config.toml
num_hidden_layers = 8
hidden_act = "squared_relu"
norm_place = "pre"
positions = "rope"
rope_theta = 13700.0
rope_fraction = 0.25
bias = "none"
init_std_qkv = 0.0296
init_std_o = 0.00739
init_std_down = 0.0037
beta2 = 0.95
lr_head = 0.00286
schedule = "wsd"
decay_fraction = 1.0
doc_mask = false
Each number is 128 + 24 x the weight over its row's rms, rounded and kept within 0 to 255. Layers, rows and columns count from 0. Numbers have three digits each. The size before them is the row's rms in percent of the matrix's.

# layer 5 MLP up, 1024x256, rms 0.0591, rows 196-246, columns 0-127
096:087123085136137152121098123164155109116154112138128151140167153105092154135115162122109118122171164104165129104108112139128115131135126103105138158113114096121105087127158132128105150141166171135173157091087178115144066142132118160135142116127119114134107147083123082147141123141171122122082141144148158142146114146080123149120103170141133128090134131140137129124118138124128156116166
096:141141138101154160178146143137117164158134184138121138156159182129123168142116120119112117170133108147140114170109085105131141097137147118129122107161156123125109121115105134107165141121140128109101174145137115094132123123118115162106180102160147160119099098155143100135142086142134112127088163136139170154131115119136077173136133151132173078122113072123109127140103095123125156138129
101:185131063124124116111158127176112120163107121134119090090120112110138158075148119137093137165141131131105128139116138124095147111123115103127131124090109131055112135123122151128111147148139125135102101179112105116149137147114133183179138141137133099146119124127146099135092114162123132108117065157136088100104131100109114109114100143135125129143115110095091094145114161147098154170138
098:172126120137123153135122141145137085135115168172138176162187154113095123119128190130117118119107113122134116119130153151145128103133113093156119105157133149151146108111165116123102106092111144161129129174123144126137076124128085146147173151135120188128103139108106115096143123169105140140107097146162100113172112113113138098138124153081117089135124114104097180142094132110142133117167
106:175127108103124114120151140105145155098144148158154171175112134130136129156143091152120080117156130155137091110116155149149123135132127107111151143155123117113121148112124116119143146092127100170113114166155099090153107145128168207114139174132090120177128145127136084102150138121178124117131165141159151138095101132135111113096127108136076163124124135108132143120157152145158178117152
111:145083125147152162128121112132141155098119148135117144129117107128103145148107148135156140129129156137124093178120093087145114096095116152103180135154142121156133073111112111156124117143108156095117143152135168112113139137139187126107130102137087122145072130157140101153135158132142128123109087072134153129124118103109120101156159105111140107130080144101138129126147131122126174118176
103:138060125126126108074197135127122122108140134097134139145131133123162147133110145174111081124125126136103149137138114138106107118116134138109187173146100125096142128116098144139075085157112122100112095124111161099155143144105159146113162147118148120192117137126087149153164131137151133104107143169121150086160136144179118086134141154154097124092114165110142150122075121123130113124161
098:148131086114134162099150150157117156144127134132150141145154100137164136129110119109147081122116131122161116174113136128133160125151082137089128107119101182103071130151118123134096143131143140169158113109122134086126116133144130137140101147116109153157118121133165067093160150177142128132097101161070154086105089138109110160108127119173084116055114149127107130155124122135157144118119
104:116113115124075147124086142073146142109103130176152130161129148116097146133108105148113112142079134130151116125109141144146112149122145141171130160142154131117112097155116179153175100130117130123165108147138165095140135200061127145163144112131131113125124110114128113115157150179110143119130069126110121132079134111100090121084130125105160091126157104103080136119146102113119106152116
100:143130076103135133088141141124159054154094138136144088116111100102167145101089128119141066153093132122107125161115099132081138099130114145140145158130101112088151117155097163113100126116136124182120132139072121109168157112132124158125143096108108162133107121132136110131157124175088150147142127132084071131106147109123102113119134136124124149152100156095149119145157155141131130145160
102:103136123123123168119128136174105135132146137080128147163134120104144137142105130133107138190160133120155116140106121152122173155109148150122152151123091126115082130094132125138151117145080118075146122149095129094138142124116126155110143133138109121119142073119152096126125161092181133127145124154150126083130173092133079140123107140124133142119120141111138142091093138137073115189125
091:086118148131122122144133129138126123127137067200158150105125136151134122138154120158127141127158127140121141086089125134117138121155152166112107119149172161146109086148084151129122113139126119131156110144154113137199147188086106138126126085155146111133120119159100141148132097135107115088101121121132118130123130099094109153138106139130156109160158097125117116105120121117134116142127
095:118098141132131151125134139136157123108135097130140184123109141123130084092118145129133112126111111122167149125135151141154168099160165150186173171109109152155148108176136124172176102115107126079093141120078122101125147172137150124126167117168131147105115092119089168127135115115118129072119129155129134130113137080124143115145107123088189148098142127129097139102136154129118123082146
109:154134099111124141128115139147106158131106126100094115137133079136105111145117142164141128163123095153162087126133111101069158106166126119161143131100110143176124120125165177107133136148145114174126154153129143138112136161134117123171161087141151131156110112095134139127127118135143133160113105141132176108117153106126073111148099135168129117143118114112125136122145152160136165173126
102:086137081134099173141138068099135127131101148166129131115142104154096134131141152147157119139120141156075089104147131125130137134121135144113097170137155129118175132161138130163092124091133151112115120155088151126152134149145134153121121099146103156129134126107100146131115135138161156100126118143111125124129143099117095148152088157109085098117155111121096097140147178111115145142145
102:103157111165121137126112093094099164116144127110111143142129144135131106118119120182099123108164129139109121140119152103118139156126154123107136090152082115133127124202143142072133109115119145100145147167139120152105136161103190168119133131145154133149133122118142097123134153105160146139113166117131141122119134102105072147091142112113086139117125138110120191144135151176159179130144
098:125154121106144088062089106159131135150088129100135135149112150129106134112108172125114106144150095121115105183109146152140164158119105163135107113110150132148090123115151129114119127116141137145187133126131099103136118138117104137145135175151157170133123112118136117149131129094116118124081141105144155136166174171140126091166111160130123112135068085146115123129116129112096166179130
107:098116127106099185162114144122099076161113118123161147140084165130142094151103117118146109092113119115155127158108143150116161129143118122151188124127128117119121080144125098175141101164133117082132100125153135129132131147139150153101145153129090130182143120119150138117118138131134113139112138127106178154104136150157148130123139112102133111114092139095156133119159131136101160132194
089:141102086165139090108156163120128116180110145171141119152117099129104137148129107140128087117149113146095095168162152087101147140118081120101134093138137113093139126127112090152168127160161149103085097140084134109109144103109160104125120111099107125163117105132098123129131109122150155127087144204176147142115111100118109132090141119111115120118115123101101105120120104141157134137134
103:175127075133113136094186159129163107169096145098149127123150165129134116121116151150099132122094127154117155136145136115107151148138147159116136138167079142112148140128108156124132114106095153135123102125142096099168160141107159130112129163126116126129098087106119175133132133150147166130128126170095095105096120111113128126101062150141172141158133108099117120137140150145160124151164
102:126139133138148141116108132122131131128117120119143140147127134149088136107166150131151110128048122145163091139091159122114176116134077157140120126145138136168138115132142146142101105104147147129128168162125128128143105128142121147108161095122099170098115059106138119127130138119132108140130078111107124114122157080153129089152150123153131097124137097134163112123123107157145121193125
097:085098149116100134138115158127111144172100172140154161133161132112109139118122159130125106111110141118131099146115151157141104134146117100167100159103128123202131126132124149123128099092104111158126152127170181089129090099166140139162137125153102135116120089118165156107099117098121121140133140151094140178150090115111119151108107139102152140153104156120145128122136122198163163091089
104:116135141130142085107164124133114088142127194102135097140129152119142148154124133126154117151151116135148153142142114131119124143075121122133159146105158192139162151128140108180095131119122166129166101138106173143097125142109106131164132120163144107100091119109140151104135103143103201118120146155085099118158128100096161152155136111130160122144095102118114133126156147135119154097158
089:144140114142125139111133074101112131099138143134138110135127194097154123134072135117125118121117103123129109172117113168122168172124161147170177117120135089120098142164123128123149146105075135128132139100098161137109153134099137125139106153158096148118123148103147109113156147152148150177150109163119172110154134083147089129084112110146114085155129139127120130099152138150119110114145
092:119157138108090078112156163122148110116093146154145115178152188105097112129092143129161126132138083152163076134137131181144153142143138153190108115146138144119102098139115106104104092129113058103172118160167147124104161162115075112141097155102171115141100130093097153142173149154131139145105122147106122117148139136115094128098143142118158127138136111104127123132057112133134164162147
104:123143123103121130115134098143167139123132145135113131117121183109137131127136143136106136138107112112133123161113139107076142084125150125159122153085131148133103108159147173110129117104095110072150143137091137122157095167141097159157160145133115101182086113088101107097161119115094138123099113175129106102109130093116116082139122137121162103141129171098082136162126139097088127122110
101:130116121100105122123114128129114133147150144170139107182127105146143138106106134108147094131122124159132112119124130134143099100157113112165166120155112109110142129162144135173119151129133090169130084149113128147127070097112137105195137102122105136090105126155101132108207085091116134140100105167128131169158137141106110162126090134105168125100062116118104162102125121154158124145102
105:155145153136117129083099119158138140112102139160148148128108165147105138116125116095144111108106131102142137112123145179145144123139079145116130131152113123163139116141196131153104080125109120121161111173117160111124121144103156109149115134177136145117115113137153117153116126133096137131098140190156151141168153105104088113119160166108141097115140114127101135131161123111059191171145
091:095110114121074116161115110143167112151153083150113175117114133117112139137122108110104110125113127106116145149126091082129161133131124131153123076180142136151079114120128121172133123131125151132150133112146133126127097153074091143154166090128134110102106068124128144108138156158138124118137093116123137125118111131099116122155139149062147132103131117114138149113161136146128108141127
097:134141108155138124123157133151127144146169081175163094087125113182124131127103173110103156148175132172134165134125143120106132153146165172112135122156085146128102123139152126095099137090129151121142150137136122134150132167137132142163158153123118159130108124137129155102106123104126126131112096128117145152082123075159110157101122185165156125082093103117109141144124107098139132159063
091:175078128160115112124124152131141120163111136121121121144112118155134151089160101140145139152122129125156102108139120143143142122158110125141108151156102122110097145112116166122111127106096122176163129156135147132157138121096152165110102102140093127140158095119151173110130135139095100111125146181127144133154139119136115135119138165151086104074154174115121116066129148128169098202164
097:135103109097132159114182135164172115134114082168158097120125101153114141116165135118112115135125176126151138123109082107127160147136136092099157137135129092106128141136130108101088153144139124133084141135140135111142077148135114165179161130127113107101125116175134083162117108120137138112099133109130115121153134134158122132094147145126146166066123183131100140126126137178104168139123
111:146093088180139120113113115104117103099118140104172118126100112131086104098127181141070093187074152144112152143123109148134119109120148154144119130135106141112137082120142136135102167103129168143144156147105143131148146125124134104090121104122140152105087070146133112173114168142132106172146128124167114134133125075134160117124114152142087080097112099115152131130152149128134107135163
100:132111154122103164129125178145136143130124156136127102090139146128174138120133099144141073134140110172117078127085102111114169103121122115109127136110133105088150114150129163164134147151101142131092159152147125093189133109103151125152125103131120144154129126106144104134149106143141133108122128148125094139114105151098090168144144111099106101155135126118106153135091147124133111139117
098:149098124164108171129174076145120137130150182121151146120149123119110132119083130125148101104155125120186122159121107116147146127123161142131185145143127166161095115146138131140096137125104165149136143073140158140136143149111126129119134144128117158130119130096098125118117175139152129092132102139131154130136178087124095118139134122145137126091115118122173105117100141113182112149103
101:151119124149093119112133151109100148128154120160127131184142143130131113125100137134132128111124143121107127119119169140090158100161077180127087108167139145137117091142155131148137101122133149105167157135136113114153110097121194148126120162128130139132128154123102136140078110090115097121133108100132130112136125074155110091063145126152143098128109118126187121116114138107140176140147
120:074112106111117141172126158113108160157165075129138146132119135169132126121104142126118104174127132097159112141127114098119167121153162131127127146159109098107086116125135124124113122131133121104103134166144142061134089116146131116168131102125157118177104116128114159139182149121101164079137138143139180160149116118140127096052111113154142118114128125116184197088118147111145140132144
100:150153154152107134124137123116121169142113160085155160127128135089093159130096110161138094102117196123123166118125143130107166135104106159172127131178154172151104125127142118109104104153137142118154128159124115103126130143132124153152163189136135163159115129113089142108144114130112137127125093119123163166156152114148095060142101124110143158143125111098167129123099145156178163146121
110:172153131163121110122157175149116148093125149112127142126114128142146076081154173124138149095155081131129092165115135118124172107174144119144158115148104086117097142123137138135135096123113146124095131162107160127111104121137120150081153123123113120164092147103085123163113123144116173118092096165138155151142127134106156116134120142120122113118108130118136108110114118135110176150168
094:140134145128134158170132121135173153089134164106168149094165160129091094128141124126137111084116135151138133112093119098140156133123136174162169173140139142129118087127110113139126128148118079112129126121117150124161131137110101133127166093153106152126126101150130158109131151128113132125109088149155098135114151164029068112138157100115155136122129133126093121102135119101148132150155
093:134130091180123084075149126095113095159126116139181140153103103159124133116163140174099108129114140116143115105153120117121138081140173128136113117173123137104121136097103116140103137126126185149150146123090100108129160131111091144114144140121095138115102108123088163094100179173131088149098144120143121120120137134141134169111092101145155137091130101109181125126123112107125117103135
099:156097119159136154093144121103147104121130098133150131139137128149116120136143137113133131130086144130128117112166171125171127088137111130128123122133149106118154115118148098124122108156128150143126140155098152137167124124150147174120136135121126169118127150124093113142128106131113118141107149103172148102140137092078094089142086181117148135144143059132153163171127165142130139104137
094:102139141130085140138122090110118130110122115140144113087119128171144120081105120140122160118152136103156159145102134120117120088142176107090123122136136131137139112105116108152139119133122139105100104151090131094139106126131136170154136107134127158156139135113110135131072158126184151118085138102129183149121121126126140142133102164107135150126105151127126159132133208101153153163144
098:141112120173114111083145145125136119159119127187168130135083142105092131147119154152099098111151134134128130149086159139127102109117096153120146125094138115129128107139135099117163165148159188130156116160118087135115125159126129180171117154151147122162113099135121121116108157165150125154122148100086101153111144124131153149085151092129132167093092087099116135146150146131085207139144
095:076104099113124146129122072127131136120106145130119145153110126164092132127130129160108102131140099141148139129153171159151119148141143174170160196181117121124167112132170137096156140128172110134158145145111132120128150159103143111157131109080140144119127112116166075100157172110113124122132112114107133136121149153113090089128132127127120119083133092106147190117138090152131128119133
116:143156103136125107076115133142123170167148148151145108164134109138141099108103134129141112132151072188094100149138148136097147119148137137151112116133100140199120121120158156130118135127113113142151098196152117133146094134155130103157159140093153146138124105155096168093098147153116130079094110106147134170131114096152130111134106149133151105107098105101101169089122160151119123093125
109:157137136165143149075108114159150116112106166117117124135129142098148124118084110097157121198112102150155137151088108117116131143119149117127168174162107143132111101144150078156104109148107121111135137137111151107096166088115167165107153152143131091165076109138154096121126155162158155143113152156127109077100114154090109134119123125095136098143122112111110143131123117187154115136139
103:118095119124130127165132114137124163138130125133123159144108105136142116099157141144099099136149107139102102157150111120148151106157114140141118122144145100124090142141151108118154113175153124118086152171115122121093129141106173155109146132142094128162105106124089106121126136105102135156081145097118133192120119113138139128130127175106121109100118124112164126103115136178139196109160
095:134158111130166109129145153119138142155100143143113115193191129125103142150106127173143087145121129146163117131140137100116128134118098096144106102087166170104157125148130141135106111151154136116147135133167105106172142142091120115127127152155122144136128117169136109140105185173188129136052134179135098110150112126094109171147127089114138119143095123129086099150117156162125169124150
094:171086131144104141110162126097137124150106121167150131156140154177119121125114139118116129144092123100122089155183140149104111130161096149129139084134109153075129166126161103138136137111176144158165147169085079129149128109105101109150149105135128120126130097075143150166116130130144118130164165141158152114137131133145139151088096127116123167111104114111144147138130161169095169117147
104:160082122120112156120148153100119123120095154148153129147134093146118161093116162177117127153135091090149130152128147075128151094120127151116140165139126126095143129137173119149098136181115148089092102136117155088127146136120136114118122188077135124148119126095147078156150179138129175124131110123114122112109121079120134136097111134114145106133138106123134126141084130183131149131144